Weights of a small GPT-style language model, trained from scratch on English Wikipedia.
Size: MLP 3072 SwiGLU, vocabulary 36925, 195M parameters.
Architecture: LayerNorm before each block, rotary positions, no biases in attention or MLP, untied embeddings.
Training: a variant of SOAP for these matrices, 899M tokens.
Each number is 500 + 50 x the weight over its row's rms, rounded and kept within 0 to 999. Layers, rows and columns count from 0. Numbers have three digits each. The size before them is the row's rms in percent of the matrix's.

# layer 7 MLP up, 3072x768, rms 0.0679, rows 2127-2209, columns 672-703
103:509447505495551505439583464464522495470521469421573450449538476435476533639502468562486479582476
102:453553406489546451520518425555389521529517520383499433546481530498517476486425543498409480482434
098:572491483474509509445466519498438471532546530483548486512427530479490643514468443435452553489440
095:523489543508584510488542491535451544508486424516445397510528606455546463438552531645498524578479
107:519533500481444522485479469551502538471533459469483560518499485489458492548509450423505433448396
102:593494537472531480519544503468522454563464568388532454521395564497544470502582496473453533531483
100:473441515466443547399477541534494508607454558504622468512625487423520518495592574460515479549421
099:539361543527412489476506454553536415555518379487537416516544540397515561468472470462418525474627
100:529492560539566428507576453546455515554526442543480454486459520520490518430586499600430544471444
103:515617501476557433514435582507503466535537517513560457454573491462506502540548478566464537467469
107:565408494496519535459538437557481484621446549432470428532595450499477448496495447434527524588476
100:523491463404526477522479526457492506464465498530552456418377543552431459518585530492554520392506
097:450446507501428449434527522401498487426497469509443475514455511463496594489604497379437458460446
104:440445410492495425540498552406470457428445530494496497448482414527543570530553445518483546557481
098:429490523543453463452454505474522426464496511545441487479552516544481569464511427538555553482463
097:525500557567490436528522465507565535464502490496429483539557471565507505515506498516473496434433
104:542510426440501517548488518541492575474562507541485531455433547577452478398569514533565521486583
098:541491536532546530485532576528405489452491440396510465499470463514527564530504460421503492577449
106:566454537552557492508504565424546620449412556462404534570458479514414407474516508531493555503523
099:544573484524463512487530412509504521499486514555513479491561528451499452438490462526492546510478
104:423519624466484495432476564462493480459418509466460504519491536418484488454524478481586520486476
097:468514488486470588567501495531606503533524550523568490511513491524499458612484558452569529489458
099:572526494501441515375467642545437542590523448491495495508510445500551520496559498518423527415491
099:517422504419512533609562499433546415482495455497527562454513594419503545615462457397521494479472
100:447553464495479541467510456481503550609566516473484469544423520590487445589441447437489566470479
094:478494513571472527531499527440475522497456500516526571604471516502512433496493565536460535451529
105:464494482510524502488466624593602505456482433539533534474483510530487476545478549479486455502460
097:504572475521438491570480525502461466440491475494511583328549516502446532483527538493498545463518
100:568527483506627410511524500495482505525503500559515496508581510530540604390467483455510430504508
099:501548508416540488468551577582536590473582492526586612520514507473485434523508517490459500404480
101:458498490485484391570503570460462571480450475479521447494396561611573583577481507591472421571569
096:577482543426564461487471640576455420434379546434601510469528518558544448506500536526572523497418
103:608532438512516451467497479484514520435529534551513517533397501582532509438453586583558473559509
093:475516442500478466448552575457523544472495485528503502450452521578480481502447486549651463465476
107:587518554550414469497520507454496578522550457567500521513544423567554493517475496447568591508524
110:416390552450495513542504478379519540445532532504475498470528530474559436492471575576463546434606
099:547535419466564503582466487523480463525491500413479562558569521505414418597470611461517571547442
104:546529543548441488510469522467484539499567523511495462551483507586484521457455510494559459471540
099:478462465365461501437551468530529444496419497499426514464444478553494526467455516458451549540533
096:502625441527477485531501502496508506407587523545546489537497453584456584484519469429503548409479
102:450562532496460484443492494506505636580486524529513509512576507422441566598525500446479557487470
098:416487548604565516512521491437499402489486549511445553455524544502427536488493594497344432474510
103:483496538501450520475452521533421464439544479559430559514515390512451446426593536500529400391474
097:450482496524535569541473493435459435443508370425493481482536536494540510497471489603521572539473
096:570496499443489470473510438486528527503554523526522454490528384476509437514468600504537501490470
105:508444553542508490517529451477501592565377411467545518519409451453470506432536494527439618496497
099:529466604407566509433478528493470506524501504578492380462521560539483511520561459415544580634526
103:525473553441475569555491569399424514509515505478431539451424535539600586525472504383366469539559
101:557496546516485433527565423542500512473496550508576526513548449510430469473501471466491531558510
102:551468502410571633504536469539551559473496472466536487565480427492543541409397464569565458499426
104:512542518498540499540523452535477508389564443505433527486517526536506437450460442554628506615451
104:543439524429501514537534581373456464496528597551444520474561494502496408527400537598543552564441
100:454478526481453463563488372397534545484620413524564577537514372522514387452427521488506533457458
096:540518490505529473495566566500446514471427559597502502595454593634502495513472530519549540456453
099:539611411516460499520419564570512592532465411452484486426526515421552496447489526558537482506526
102:483492499418429486537545575492398501525503498441514537525413502515532472450522468541473466535596
096:584525452541451547479460542452472502594519542435485521536476574462503493364615565485509463492514
101:490473488564465468459507490546543472473514473468474562379468492551533396523544511469486551440507
101:574484540532470517459449445523449537433523471492470548514543422513462554467524501646561567566506
101:525441487487481514542526456499520522536581512587499511393558606411445498470418545519476481524504
097:458499549468525558566501443493504461515474563448521446481467536560537367555518515458566511571525
104:598481522513604430502530419589556390557437510529552469590483503478548496545490570495474505509534
098:430486460431509502515510451507433502532598574568518425493554486479542503402522470531524519493533
096:569538505493486493520493520533577455515518475558493470519434461468476484500546565493486539521510
097:442471519440487400472576527442523524485450550537513554537454582496530505541437554602480513463459
096:538393518516505496552557456457511386518500528541467525528493543592497501488514518475539555503461
102:602533469610537413447438569400515498491495498441532558479464535500386503522533425509488436505431
102:567630545520507548488550439420489480490467519437648516469395549391524488532515476492475455469423
102:480542465522519425447483534513566479548504511473419510560535531424566504532426545499459542466628
102:485447554427598391497495487458509420506508500516436456440538504543518498567538548553427512494486
103:490509554534532508389559466538546493451512453559505397511524504576567582513501496463461466477486
105:448549497531490540583458570550485460462481506450387536408621616553521474505509588495559510505481
103:513559482335495443564471524469550594537563507502506466499468582572517423433539511556524412531478
098:474383510565450544459459500494503421486588532488514462457560508479599496436588578502592525482404
101:512495531447505522571531547488542475502547474458406393561599510401485581482466547486580462460531
100:422543463541498437437517505491486530517540523471550513473516449626505530530458535456463404525447
098:492504513589443436470518559470544515525470448542516523435501504511472546564505491492518445532531
100:442400399539541485576465461430480522562484508571602484532508571431522476452485416577576508575435
096:511508502461500483483457533483533493478471476583513468458449497581618455538342578576425530442463
106:581476547458539508518487483478504568537451501469530473449474556506499546486510445413522526445414
101:443575441452476536516549446410520443553517520479593562504476536547537543555469606471400468479514
102:608457510563444523523478494514544477402547444600507402503528524550533568481526500458473430524419
094:510542462472461476545498425514480533475456413481496552526493394523420530514531555509558434520516